Part of a small language model's weights.
Size: 10 layers, width 64, 1 head of 64, MLP 128 SwiGLU, 0.673M parameters.
Architecture: RMSNorm before each block, rotary positions, no biases in attention or MLP, untied embeddings.
Training: a variant of Adam for these matrices, 103M tokens, 7084 steps.
Each number is 200 + 20 x the weight over its row's rms, rounded and kept within 0 to 999. Layers, rows and columns count from 0. The size before them is the row's rms in percent of the matrix's.

# q: layer 7 attention query, 64x64, rms 0.132, rows 0-52, columns 0-63
# k: layer 7 attention key, 64x64, rms 0.13, rows 0-51, columns 0-63
q0,193,229,235,181,210,177,202,200,201,186,179,215,235,201,192,241,205,168,186,219,220,177,200,193,165,224,174,181,189,229,195,188,198,220,210,249,201,217,219,180,189,182,195,190,225,223,186,214,219,205,198,212,201,217,228,184,172,229,205,217,193,164,195,190,173
k0,070,213,194,225,213,211,226,228,195,197,198,189,158,220,176,187,179,232,184,184,184,226,200,209,200,214,234,168,214,173,198,173,174,198,207,189,198,196,173,205,228,220,165,199,214,193,182,184,183,190,163,192,197,194,228,231,245,174,209,205,203,211,192,237,200
q1,063,245,202,218,204,188,177,187,209,163,176,210,230,222,207,221,198,192,179,232,212,197,205,212,169,213,167,178,187,210,191,170,190,207,203,209,201,203,215,207,208,206,182,191,191,231,210,201,199,228,190,201,188,161,211,178,176,254,221,241,210,184,201,198,165
k1,103,223,219,211,205,171,207,215,200,205,189,205,203,224,172,224,173,173,200,222,224,164,217,186,174,228,184,152,176,220,211,182,168,185,222,204,206,211,195,192,228,206,191,181,206,212,190,227,216,199,164,212,218,208,238,223,227,193,229,219,207,175,187,213,188
q2,101,232,228,198,200,167,208,195,208,185,159,207,235,208,192,236,211,172,186,223,201,182,206,189,179,199,196,177,178,240,212,186,194,198,211,239,200,225,210,170,192,201,187,184,199,237,182,215,230,208,195,220,215,188,216,187,189,219,216,219,199,151,193,191,170
k2,085,208,205,214,200,199,194,215,183,220,216,208,214,219,158,196,160,181,184,197,215,194,220,184,194,210,199,154,190,204,206,187,191,211,222,201,230,209,204,189,244,231,163,180,215,217,165,204,195,192,159,206,219,194,241,211,222,212,225,225,200,173,203,232,209
q3,091,182,183,228,183,202,222,231,198,232,216,194,168,201,210,191,182,204,190,200,213,197,190,203,208,201,221,218,206,180,184,153,201,220,199,191,200,161,147,204,203,201,207,169,179,180,205,217,145,188,176,176,209,170,239,205,178,195,199,207,204,204,203,173,182
k3,100,217,199,169,184,219,230,141,231,209,192,230,199,224,188,183,184,230,205,201,239,174,195,231,218,192,228,209,195,158,199,227,221,214,176,206,193,184,208,205,196,201,190,213,168,178,187,215,203,191,207,177,203,194,193,196,219,163,207,203,197,210,226,225,182
q4,090,178,221,182,190,219,227,174,176,209,181,221,207,197,185,160,218,181,177,196,241,243,180,224,228,178,204,182,219,191,190,228,199,216,190,205,210,200,175,198,168,198,195,166,202,204,214,221,164,177,208,177,228,198,192,223,215,177,198,221,174,225,196,204,190
k4,092,170,211,155,196,193,235,167,222,208,200,223,229,171,215,201,188,180,199,183,210,212,224,211,237,200,219,204,228,162,224,191,219,251,236,193,211,192,203,215,188,207,199,216,215,228,184,217,204,219,213,179,221,188,184,198,188,196,180,191,232,192,207,217,189
q5,078,178,170,162,177,200,215,239,178,227,195,220,201,216,172,196,221,209,256,193,205,212,218,210,180,183,190,197,184,225,202,181,193,231,202,203,154,155,223,208,203,178,195,193,201,177,164,199,214,216,168,200,208,192,181,216,187,198,194,208,191,207,210,184,215
k5,098,221,185,188,221,202,153,167,192,187,181,176,201,181,202,214,184,235,204,181,205,171,218,186,213,190,240,181,218,170,191,207,161,187,221,177,205,190,232,176,217,189,191,209,218,197,194,202,191,222,218,202,196,252,225,212,199,188,179,161,213,183,193,195,214
q6,086,158,185,193,204,222,173,188,180,182,216,174,179,184,205,158,204,240,224,175,170,218,178,223,231,208,215,224,205,175,187,229,185,188,192,171,214,229,218,237,199,195,198,213,207,190,220,187,184,209,217,177,201,214,201,208,204,193,197,186,186,241,169,204,193
k6,078,183,202,197,227,217,201,189,221,218,217,181,213,178,226,188,235,202,201,177,170,227,175,223,181,191,206,253,201,186,197,221,209,188,190,218,214,209,176,198,155,185,243,213,186,207,203,170,192,200,240,203,187,185,175,178,183,218,194,176,183,207,199,169,214
q7,091,219,216,187,168,182,183,188,211,158,210,191,220,206,174,247,217,185,179,191,171,189,191,161,209,157,189,179,195,231,205,209,170,203,197,211,196,244,223,194,213,198,189,198,210,213,200,216,200,203,220,194,214,174,225,173,212,195,192,210,186,176,155,216,199
k7,079,196,188,211,167,219,165,250,194,224,224,190,210,194,199,212,200,207,173,202,198,177,202,199,196,200,193,188,175,218,228,210,210,209,183,227,238,213,196,231,205,220,156,217,204,201,181,210,230,189,179,214,232,182,208,217,217,252,219,198,228,198,175,193,189
q8,076,177,193,179,164,194,200,187,188,227,194,205,204,200,217,192,201,232,162,232,216,203,180,224,201,211,161,192,195,170,211,198,204,211,154,232,204,216,190,204,218,232,210,199,204,198,227,139,198,209,197,202,186,205,164,197,206,217,204,164,178,188,225,190,210
k8,112,176,165,179,201,204,197,201,204,177,199,206,183,205,222,178,225,191,198,190,205,227,202,197,213,197,196,236,196,200,189,224,167,197,201,188,189,173,189,195,186,191,230,203,181,165,215,209,217,182,211,221,194,200,157,183,152,185,177,157,176,257,206,199,212
q9,094,206,219,214,237,197,219,155,219,175,187,176,224,249,180,201,197,186,199,220,173,157,225,202,179,180,193,205,197,208,206,217,158,200,218,203,197,234,188,173,190,169,173,201,212,206,205,208,186,196,207,185,240,194,212,199,191,200,170,227,196,220,209,183,204
k9,088,211,215,189,196,174,183,213,196,176,183,190,220,219,189,224,189,213,161,235,207,155,158,183,165,204,193,204,205,240,217,199,227,207,187,180,211,214,247,197,216,205,195,180,180,185,206,206,225,175,215,199,224,174,204,206,211,206,211,198,232,177,173,190,182
q10,099,214,195,241,212,212,192,204,192,221,193,172,165,164,223,229,207,231,225,197,203,173,173,199,215,199,229,201,224,171,185,221,177,201,204,216,199,210,229,196,170,208,217,195,191,212,211,180,182,260,203,183,231,187,209,185,203,214,183,210,183,226,225,202,211
k10,079,184,224,216,237,214,196,217,266,206,205,191,203,236,205,185,166,193,193,206,216,194,154,189,189,211,151,210,191,194,195,171,198,200,186,220,197,179,176,224,188,194,204,195,179,173,196,184,181,162,202,214,195,207,226,177,196,204,195,172,218,189,186,184,215
q11,083,200,204,205,189,227,187,231,184,161,200,198,185,207,203,203,195,209,147,196,222,190,201,204,183,209,196,215,209,185,203,213,180,161,198,208,211,180,164,218,198,212,198,213,166,174,175,213,121,223,185,200,199,212,206,169,206,186,202,221,183,205,213,205,223
k11,126,179,184,198,203,197,218,183,214,215,189,241,192,179,213,180,209,230,186,200,191,209,183,233,231,199,190,218,221,193,176,233,231,190,167,197,206,207,208,204,170,190,211,213,193,183,224,175,193,182,219,197,223,217,168,201,175,152,187,156,202,239,198,178,203
q12,094,224,172,211,201,208,200,179,236,207,211,193,177,231,169,201,224,190,214,158,171,174,194,166,196,179,197,200,217,173,159,218,236,208,184,210,192,227,197,183,207,188,196,185,211,163,185,186,215,183,201,225,217,204,222,236,214,208,206,184,195,161,205,214,213
k12,089,221,217,220,241,221,176,196,158,177,198,159,198,231,206,225,218,177,211,192,210,197,182,202,232,175,194,195,225,233,183,171,216,195,190,180,190,218,201,232,218,250,200,212,199,203,182,177,209,211,220,237,215,191,207,192,194,212,218,224,217,194,214,213,201
q13,086,221,187,186,221,204,207,192,207,209,184,157,218,205,192,216,243,174,179,194,195,193,200,188,251,223,193,191,199,180,186,200,142,195,214,206,199,183,212,192,203,238,187,225,173,221,179,210,190,188,207,204,174,208,184,159,180,211,175,224,221,208,220,194,175
k13,091,209,203,193,203,197,188,222,207,282,237,207,180,196,208,177,194,177,163,178,216,203,169,186,201,188,171,192,200,190,207,212,178,170,193,207,216,209,198,199,191,217,216,160,175,222,216,203,209,162,194,207,185,183,187,218,212,180,202,214,203,166,182,187,210
q14,115,220,203,211,215,172,211,214,192,163,170,229,219,179,205,226,201,165,189,209,246,201,250,167,183,227,183,185,175,217,201,204,198,223,208,203,203,237,197,168,195,202,199,170,218,219,179,206,204,207,189,216,245,202,192,195,224,221,188,212,193,187,185,197,209
k14,056,185,182,158,210,195,166,190,194,201,191,212,172,190,190,207,197,199,184,180,186,200,218,200,209,148,235,202,211,174,205,191,215,208,191,178,186,192,188,205,170,158,187,212,195,191,227,185,188,159,177,180,246,185,196,170,194,192,167,174,205,203,185,202,168
q15,253,161,168,203,205,226,209,208,198,230,221,188,172,183,220,156,214,231,221,175,190,228,185,216,230,192,215,236,219,166,179,199,218,191,179,167,185,192,198,223,193,196,216,212,193,166,210,177,180,181,205,183,169,194,189,211,192,188,180,185,186,227,207,205,210
k15,035,236,214,202,227,159,185,190,203,222,195,223,226,197,154,205,179,182,176,195,215,175,208,168,163,221,158,189,185,186,184,161,201,183,210,203,190,174,213,215,219,208,190,184,204,219,194,226,223,205,190,213,215,217,223,198,210,213,196,236,209,182,203,219,176
q16,101,191,214,215,237,224,198,196,205,236,203,221,201,186,213,220,182,192,204,209,216,224,229,205,185,218,226,191,198,211,228,158,227,206,233,198,211,185,219,173,174,165,202,191,232,218,159,186,185,185,184,178,178,208,200,177,202,186,235,209,233,220,197,180,185
k16,103,179,196,190,208,201,192,208,219,212,179,210,187,183,213,175,197,222,220,197,198,215,210,231,195,194,220,230,215,165,183,186,234,171,193,194,166,192,248,203,181,163,227,223,169,185,211,180,186,202,212,172,150,201,191,196,197,191,168,210,197,217,239,197,203
q17,153,197,178,199,222,235,189,184,200,209,223,211,176,178,244,159,200,230,205,173,193,213,174,213,227,192,210,234,210,156,197,210,216,191,192,161,182,203,186,208,212,212,222,232,188,168,221,181,171,219,222,191,181,212,168,208,201,200,189,182,185,212,195,204,209
k17,076,200,229,188,200,179,221,206,200,184,174,210,233,223,174,209,175,181,190,205,198,189,222,172,181,217,188,162,166,220,210,183,184,183,209,213,208,196,185,205,233,219,183,166,234,211,187,222,228,196,154,212,215,193,228,212,190,189,215,222,233,201,181,205,171
q18,082,170,205,204,226,198,163,191,178,217,216,180,186,182,193,177,179,205,199,165,165,242,172,187,206,208,196,212,183,223,220,213,205,206,165,169,180,208,189,188,225,200,196,203,206,187,189,180,229,204,191,200,206,166,200,144,224,225,228,190,202,221,220,197,202
k18,071,190,171,188,192,219,204,210,214,182,179,199,212,223,171,197,164,157,236,199,212,223,200,195,194,199,191,189,182,202,181,206,234,191,216,213,198,223,212,210,194,182,160,176,228,181,162,196,202,216,208,201,192,203,178,214,243,196,237,170,235,192,169,218,190
q19,093,207,223,204,202,196,219,203,183,165,208,203,236,194,158,192,217,211,198,180,174,184,198,197,218,192,169,203,203,193,195,230,215,222,197,171,188,197,217,180,195,160,235,231,200,175,226,228,218,196,185,176,179,238,182,167,218,212,195,224,188,235,211,220,198
k19,086,198,190,207,194,171,189,219,200,203,217,235,203,232,203,220,175,205,181,179,203,199,186,191,177,202,224,193,206,192,191,199,219,195,215,187,238,239,171,236,188,201,159,170,253,216,217,180,205,193,202,232,166,198,191,219,223,228,171,207,197,202,209,192,176
q20,100,182,211,199,195,154,218,216,221,213,193,185,197,170,178,203,211,194,184,197,209,227,211,188,192,167,230,191,183,225,178,214,206,232,178,218,215,211,239,224,176,186,194,205,182,215,179,204,188,198,211,227,161,229,232,174,174,197,200,161,231,196,222,201,195
k20,097,231,190,221,185,211,170,193,219,194,204,210,213,183,147,209,190,207,233,218,190,215,178,206,237,224,185,214,205,203,202,163,190,196,184,202,172,206,210,176,172,224,191,184,186,223,222,213,197,204,220,226,179,212,194,218,227,195,200,222,157,158,198,185,225
q21,097,194,239,177,190,208,223,220,195,196,189,220,201,176,209,239,226,209,214,202,196,201,204,179,174,205,182,202,211,222,222,184,238,182,192,190,232,212,182,173,203,234,229,179,183,180,169,218,216,163,209,173,172,203,165,206,227,202,220,185,191,166,196,202,209
k21,101,187,191,221,189,201,197,231,187,186,212,245,174,219,189,195,232,221,200,195,184,201,228,193,214,205,160,223,197,213,197,213,209,170,182,160,209,229,214,205,184,174,228,237,221,167,194,183,211,174,229,220,200,195,214,221,187,230,204,194,185,214,195,227,230
q22,090,206,214,213,202,234,231,217,191,200,240,176,218,176,220,221,198,213,248,177,158,216,199,166,202,229,218,191,168,221,220,185,223,207,211,197,218,180,183,185,223,193,181,207,209,243,182,212,215,207,197,175,185,204,235,193,190,214,208,223,184,205,217,194,196
k22,087,179,182,218,219,243,200,203,197,231,215,216,177,207,210,174,198,218,226,190,178,213,178,222,182,177,243,232,196,193,199,204,193,190,194,188,196,193,236,208,169,179,215,231,211,212,173,183,178,181,201,172,178,202,206,242,230,209,179,188,180,225,174,192,203
q23,091,207,225,200,194,223,211,198,173,217,176,194,217,196,177,206,196,220,200,180,192,216,243,191,204,203,169,192,192,165,197,236,177,194,167,238,167,196,186,188,190,182,204,164,196,191,228,193,145,246,207,192,211,197,192,184,197,207,179,228,214,203,210,226,193
k23,091,177,178,203,224,201,197,155,221,192,202,240,211,233,190,207,186,193,218,205,215,180,182,161,192,185,218,201,199,196,203,195,168,204,177,206,243,209,224,226,204,225,206,187,146,197,215,180,225,183,216,220,216,195,225,185,176,185,184,179,211,182,212,188,225
q24,100,162,214,205,169,220,208,248,202,167,191,204,183,225,181,209,232,220,215,206,178,213,215,196,210,166,198,221,210,202,165,171,235,156,192,211,195,203,217,198,204,202,168,210,164,196,189,195,192,185,210,191,191,169,188,208,200,185,202,195,233,228,186,223,218
k24,101,214,219,206,197,159,170,195,187,213,210,211,213,198,178,221,202,208,219,216,209,199,201,213,195,222,152,180,162,223,209,198,178,191,218,199,231,255,213,150,200,180,191,198,202,214,185,180,218,224,191,200,231,205,227,207,216,215,221,175,207,188,213,229,206
q25,105,212,203,196,207,205,212,202,183,173,199,202,228,201,217,222,182,212,164,189,207,229,204,199,175,220,173,189,191,211,204,195,196,244,226,227,192,215,216,182,180,198,181,205,232,226,203,228,229,185,206,195,167,193,266,199,206,187,196,246,179,195,217,211,181
k25,094,172,164,207,206,226,177,183,236,239,212,192,200,189,215,173,221,232,201,193,183,205,184,217,216,187,194,249,248,187,207,211,187,180,191,185,192,197,211,215,173,188,175,205,197,216,208,201,201,207,219,161,191,187,182,207,205,206,156,208,172,236,204,203,194
q26,085,180,225,198,185,205,157,190,216,165,179,198,188,232,217,184,203,208,196,208,213,195,190,232,190,194,158,198,201,215,214,214,177,184,217,185,238,204,214,193,187,201,193,230,180,173,185,168,191,214,195,214,198,232,182,171,186,173,211,218,206,258,217,218,210
k26,082,197,208,219,209,167,206,244,216,199,171,228,230,179,220,213,208,207,204,182,189,197,220,215,199,252,205,197,187,210,151,196,204,185,233,238,194,226,176,179,191,194,216,178,210,190,225,191,235,210,200,183,213,205,207,200,203,172,212,177,199,217,179,187,166
q27,088,202,203,231,205,164,201,236,183,239,200,195,185,180,222,208,202,195,179,211,179,245,187,196,196,191,225,182,212,196,207,197,207,181,175,196,211,189,194,205,207,214,229,230,207,198,256,240,179,168,209,227,184,196,191,200,198,217,208,205,189,212,248,173,187
k27,089,220,198,194,199,200,248,206,186,161,256,236,209,196,163,198,210,217,204,224,220,179,174,194,203,223,184,191,235,200,235,188,177,209,185,198,179,223,196,222,175,210,202,184,198,185,189,219,205,196,206,181,178,225,192,221,212,199,223,227,209,176,173,210,215
q28,092,198,199,222,227,193,231,173,195,210,188,211,210,233,206,193,197,193,186,199,215,168,230,179,180,225,171,206,191,209,169,200,173,218,192,236,214,258,194,167,213,193,202,213,231,217,217,217,193,152,205,199,196,193,241,186,196,205,210,210,194,200,199,188,167
k28,083,174,180,165,214,184,183,190,187,211,210,189,178,216,211,198,213,227,177,204,180,203,175,208,218,163,219,256,202,176,215,210,234,172,196,180,192,199,200,224,168,189,218,199,145,208,209,179,216,211,220,192,205,189,162,180,192,196,201,200,170,219,215,203,190
q29,099,228,187,182,203,162,207,210,159,206,229,210,183,204,206,200,192,211,233,187,187,178,194,208,181,193,137,200,211,216,188,189,162,189,206,202,199,169,199,243,187,244,179,194,183,201,215,186,190,207,193,219,189,162,186,198,194,215,197,165,221,201,188,214,215
k29,090,201,190,245,189,180,212,188,205,216,216,180,179,217,204,203,226,191,227,216,195,199,197,194,199,232,177,198,199,178,166,231,180,184,200,207,224,218,180,176,228,229,223,240,202,206,215,242,172,204,191,212,215,215,212,180,183,192,234,221,207,165,168,181,204
q30,086,187,192,222,200,222,204,212,158,220,186,190,205,213,198,180,191,214,203,231,197,218,219,173,235,185,212,201,230,201,231,199,194,148,207,178,192,222,218,207,206,183,203,174,231,164,212,188,174,177,199,196,179,167,216,191,194,211,176,237,199,215,162,202,180
k30,087,200,199,211,208,175,198,214,246,200,219,198,199,180,155,218,185,197,201,217,216,174,234,230,156,206,209,167,188,184,239,192,214,221,222,205,210,193,199,212,228,199,203,187,183,209,205,212,242,198,182,176,217,186,211,196,242,226,203,208,241,211,199,214,203
q31,091,197,210,165,207,181,231,191,227,194,204,198,156,245,201,192,200,208,214,232,197,196,198,155,224,208,216,185,198,181,205,199,193,197,196,185,232,223,197,245,202,218,199,163,204,175,206,189,210,213,201,168,225,183,215,169,199,198,173,238,215,227,188,205,207
k31,090,189,199,214,219,219,194,229,239,200,225,191,191,183,225,208,148,201,201,192,210,184,213,203,203,170,235,206,216,192,189,214,217,222,202,190,201,213,179,166,182,198,241,240,167,185,219,237,214,201,186,195,203,158,216,209,213,210,199,159,184,216,204,196,194
q32,108,239,222,211,191,181,184,208,209,188,173,198,232,210,198,241,198,165,191,236,241,166,215,200,165,212,186,180,179,218,212,181,185,213,202,239,204,215,212,185,203,196,200,178,209,237,205,215,216,203,196,215,205,198,218,190,178,231,205,218,189,164,200,189,168
k32,171,233,226,197,211,179,205,210,198,193,187,209,229,229,166,219,173,184,186,211,216,183,214,182,174,237,166,152,174,218,194,177,194,204,216,227,204,203,195,191,227,201,185,168,225,204,185,214,215,207,169,209,213,207,231,203,201,207,230,220,216,170,180,213,179
q33,138,156,167,211,191,236,197,199,185,215,236,183,173,207,198,150,195,235,204,176,178,211,187,210,234,175,203,224,215,163,202,217,199,194,191,160,198,177,191,216,204,207,211,208,184,168,217,187,180,195,202,181,201,190,181,217,219,179,202,189,204,229,197,217,225
k33,098,179,206,184,196,197,196,151,203,186,204,206,201,183,227,197,233,207,233,202,191,198,188,219,215,170,201,233,212,186,196,225,212,216,191,196,192,189,210,199,165,186,224,229,186,209,218,194,213,209,258,186,164,181,167,186,171,212,185,175,196,213,233,169,189
q34,061,219,198,223,206,192,147,223,192,176,204,199,207,212,206,208,192,205,192,231,211,177,185,233,152,180,176,205,187,219,202,185,209,232,191,184,179,203,188,225,210,207,187,228,195,220,251,191,189,232,191,199,169,190,189,192,171,242,213,194,221,215,205,180,209
k34,088,211,225,206,179,154,198,182,211,152,161,213,216,197,169,221,199,187,189,219,213,188,216,172,186,236,198,180,150,217,217,209,170,200,225,198,221,211,192,182,226,219,192,170,212,201,180,229,211,223,186,225,201,210,207,205,218,204,213,201,213,196,190,216,177
q35,092,185,180,213,184,208,209,202,239,198,203,189,178,185,208,186,212,222,235,169,188,222,209,172,218,209,230,232,203,180,218,186,213,200,211,158,203,195,184,210,199,192,202,214,233,208,195,152,198,202,209,202,206,231,204,202,237,185,184,155,237,221,185,205,231
k35,090,185,193,200,197,214,176,190,172,210,199,184,168,169,225,204,214,202,217,219,197,178,180,237,221,164,201,229,215,202,182,198,212,201,170,199,191,204,206,191,187,180,223,210,162,150,203,188,169,165,227,204,198,215,206,192,165,210,185,178,175,212,222,166,209
q36,103,209,205,184,184,179,196,241,211,175,218,172,206,186,176,222,208,154,214,212,211,151,200,225,194,179,201,188,203,221,205,191,193,225,195,215,185,205,209,179,188,187,182,189,209,217,186,231,222,185,204,202,205,200,193,199,141,169,203,176,197,150,189,186,212
k36,108,206,205,191,182,177,186,192,189,177,199,233,233,209,187,191,200,199,158,190,220,199,207,172,179,201,214,179,197,194,220,193,196,256,206,187,193,193,179,168,223,207,139,200,184,206,182,220,204,229,183,214,213,210,215,231,226,219,200,188,181,211,239,191,216
q37,088,187,166,215,228,246,195,176,196,204,244,159,186,205,196,177,214,225,203,190,182,204,192,207,233,185,202,217,234,174,161,206,175,204,193,185,214,185,183,205,194,210,192,238,190,182,230,185,187,178,201,207,201,208,226,222,188,172,202,193,166,199,216,214,221
k37,080,201,198,186,217,212,203,177,219,240,213,196,194,184,217,188,252,187,237,166,184,211,162,236,216,170,213,231,223,203,186,201,207,203,185,206,174,193,228,220,171,210,211,207,195,209,198,191,199,202,218,181,185,201,169,171,186,193,179,188,160,210,215,166,203
q38,067,212,219,186,165,170,194,173,190,223,176,248,213,185,197,220,192,193,217,219,207,191,193,205,173,194,207,179,189,253,230,199,221,183,198,211,196,184,219,216,236,204,190,165,200,215,188,200,192,231,202,199,202,198,183,214,227,250,197,179,215,223,224,196,180
k38,080,212,183,210,163,212,205,248,230,165,196,183,203,204,215,221,192,193,214,207,200,197,228,199,174,226,207,169,166,202,222,187,206,212,240,213,198,168,206,196,231,220,212,197,216,207,185,210,187,195,168,209,217,203,207,217,222,195,223,201,243,204,150,205,190
q39,082,200,164,218,243,193,183,164,218,196,204,207,160,193,195,180,212,233,219,209,174,212,202,210,210,175,216,222,219,165,186,214,199,186,204,182,231,194,200,186,205,212,181,209,207,181,233,160,194,187,203,193,201,201,204,215,169,156,183,188,190,225,188,193,241
k39,097,182,215,187,220,190,192,215,200,223,208,188,175,205,224,214,237,213,220,180,199,188,175,235,222,169,215,229,215,211,168,215,212,186,145,203,163,209,203,201,173,188,212,198,174,205,214,200,196,188,240,181,178,205,201,167,164,194,194,187,193,213,217,188,232
q40,091,168,159,203,191,234,188,215,217,195,228,189,179,182,203,164,217,205,196,177,156,207,166,234,212,184,208,232,219,167,171,205,198,188,192,174,189,183,174,228,190,190,218,208,180,165,205,200,157,205,203,182,183,198,204,194,197,196,188,165,203,195,196,185,205
k40,074,196,190,187,226,203,202,202,208,215,200,171,182,160,221,188,226,219,194,205,189,193,157,238,214,192,211,228,224,207,179,244,212,192,150,211,201,201,216,211,196,198,191,228,192,166,214,166,193,187,238,217,159,207,183,181,185,187,187,210,185,205,197,184,203
q41,094,191,199,223,196,220,198,227,208,200,219,196,194,188,212,186,170,200,196,176,187,186,252,228,195,231,219,213,189,198,204,204,180,204,241,168,208,153,213,217,209,168,250,177,225,191,194,199,223,173,196,216,215,204,205,195,217,193,193,198,242,189,170,194,197
k41,101,202,194,239,207,194,178,184,184,188,223,189,212,145,212,198,188,219,190,212,179,228,240,179,190,173,192,227,206,168,186,221,237,215,195,194,218,165,209,185,167,185,186,215,216,192,229,179,181,205,193,195,193,195,200,166,198,183,174,243,204,189,203,193,197
q42,081,208,201,181,178,195,205,221,228,200,198,200,216,172,197,195,187,186,193,178,196,216,203,169,190,224,201,217,190,180,207,180,230,240,231,186,193,178,216,192,212,188,247,185,193,201,203,226,234,222,201,196,220,151,183,201,227,212,216,216,260,197,208,212,220
k42,104,205,200,199,198,216,144,183,172,198,217,198,225,188,191,222,181,195,193,237,206,220,222,160,207,200,188,187,219,192,194,209,177,199,201,197,232,213,189,192,222,178,180,211,224,172,167,200,182,213,194,226,185,211,205,227,197,186,200,199,229,157,213,235,157
q43,096,149,185,157,183,214,216,249,212,226,192,206,192,217,174,181,212,215,234,214,188,240,199,201,195,168,185,224,225,172,177,202,215,187,199,196,202,177,229,201,203,196,200,201,185,152,218,209,177,184,216,201,189,203,189,201,178,206,179,193,196,216,172,194,201
k43,062,189,177,204,213,162,176,210,203,209,231,163,204,191,213,221,203,228,186,222,201,175,212,233,208,228,225,184,199,208,215,210,176,186,196,183,187,197,175,178,183,162,216,220,190,204,218,187,241,202,234,196,205,208,226,194,180,184,198,174,188,160,231,191,231
q44,101,170,204,172,222,183,213,197,216,198,208,193,188,174,191,200,173,194,224,209,194,209,200,207,164,222,157,209,182,189,197,203,211,194,237,197,217,189,184,190,237,201,241,200,205,210,237,165,260,196,209,218,169,194,221,202,187,176,215,218,214,213,179,183,207
k44,112,176,200,227,163,183,170,173,135,183,202,189,202,194,201,225,200,191,200,183,199,223,229,182,175,224,215,196,199,196,206,214,176,163,218,239,194,190,186,182,180,196,234,225,198,194,192,210,194,241,188,200,197,178,217,220,212,177,186,216,187,181,188,215,200
q45,099,225,215,196,155,207,243,209,230,258,234,209,194,223,178,190,198,227,208,232,184,249,205,203,197,197,182,195,202,179,182,181,208,201,196,219,211,202,196,193,222,241,205,221,197,192,198,193,194,209,210,195,236,180,217,193,213,241,190,183,197,197,190,210,208
k45,092,157,175,208,243,203,199,205,173,210,230,173,178,218,218,189,202,206,223,214,198,163,190,198,233,186,223,201,172,214,228,197,165,207,222,184,204,225,201,179,177,215,207,242,193,165,190,225,199,182,204,223,229,204,181,204,186,180,197,193,197,183,223,191,189
q46,079,186,195,187,202,212,198,251,225,179,172,203,196,211,191,239,198,187,222,211,183,167,175,211,158,184,180,189,199,202,189,193,240,200,188,240,169,205,229,178,218,195,184,167,221,217,204,189,183,182,215,220,191,222,210,226,207,205,192,159,193,192,216,186,205
k46,154,187,181,207,212,225,185,198,191,193,213,174,189,204,230,196,241,217,210,197,193,208,167,225,222,196,186,234,218,209,183,212,194,166,154,177,172,177,208,223,178,183,211,216,174,170,211,158,191,193,221,186,179,192,180,192,183,195,190,185,186,215,216,167,229
q47,062,157,174,203,230,233,225,224,180,215,230,192,174,197,234,175,191,225,238,180,171,204,182,207,204,191,225,222,214,174,178,198,214,206,180,152,182,208,193,203,211,211,209,200,177,175,202,180,169,190,187,191,186,199,193,203,211,214,193,170,194,219,195,222,219
k47,265,226,219,211,193,180,198,208,194,182,180,207,221,231,170,217,168,185,186,219,205,184,222,174,179,225,191,149,171,206,217,181,188,203,232,213,208,211,200,193,232,213,186,184,217,217,185,220,208,217,157,204,222,192,222,209,226,206,225,218,222,173,179,225,187
q48,084,189,178,200,181,197,239,220,176,192,262,185,204,214,199,194,203,212,213,194,219,216,190,240,162,189,222,201,206,194,165,229,197,215,187,176,195,171,197,192,215,197,192,178,199,194,165,205,183,205,181,179,202,209,201,187,215,188,219,147,214,161,187,205,194
k48,079,211,194,221,230,223,192,171,222,192,162,212,188,241,218,195,197,180,203,207,156,191,198,210,210,191,182,184,200,189,207,234,224,211,174,202,169,179,210,177,184,211,177,238,229,213,224,192,166,217,217,232,199,209,177,206,184,197,204,220,183,181,235,180,191
q49,097,178,191,209,188,230,209,203,204,196,196,188,185,193,208,174,166,232,152,170,199,178,205,213,213,187,195,221,230,174,234,202,215,201,198,191,212,170,181,204,210,208,180,196,237,162,247,199,185,176,198,200,188,216,195,207,225,166,179,195,197,224,210,211,236
k49,161,222,200,203,181,190,205,218,204,180,192,223,226,225,190,235,179,189,160,222,227,198,227,195,174,227,194,156,182,211,221,182,193,219,239,209,211,210,203,193,231,212,174,180,212,212,186,227,218,215,156,194,238,202,222,211,206,209,213,229,201,200,184,207,183
q50,100,170,185,201,165,190,220,191,240,228,223,184,191,183,202,177,184,188,209,233,195,232,200,183,192,211,209,224,206,183,164,163,226,191,184,188,178,161,213,203,189,215,207,190,150,188,210,217,199,213,206,182,209,182,186,197,236,198,185,209,238,194,179,219,199
k50,104,230,211,201,178,196,184,185,191,208,191,186,216,212,171,209,146,189,182,218,230,176,222,175,192,216,174,166,169,231,211,208,179,223,223,204,207,197,187,183,218,178,194,210,220,210,186,228,214,195,173,206,212,204,214,198,221,191,214,225,199,160,240,213,171
q51,091,208,159,185,211,225,207,219,180,185,235,191,205,193,201,219,222,215,225,211,189,255,216,200,180,167,188,197,190,173,214,220,191,215,229,187,180,192,200,199,210,188,164,207,195,190,183,157,194,191,196,238,222,235,208,190,224,199,165,204,184,224,176,195,202
k51,096,192,205,210,209,186,167,213,198,194,185,185,189,198,194,199,190,185,206,171,201,192,217,222,192,203,218,163,215,199,209,201,157,200,220,225,187,183,237,189,210,205,178,189,242,244,227,195,198,196,166,166,236,181,220,196,202,195,196,205,239,163,165,181,188
q52,099,205,192,180,202,167,229,174,185,198,197,222,194,184,175,208,227,189,178,204,146,179,237,191,195,204,229,208,194,220,230,211,184,236,221,204,194,215,216,177,202,207,196,180,228,191,189,188,218,181,199,191,186,178,204,160,159,223,189,169,189,202,223,224,202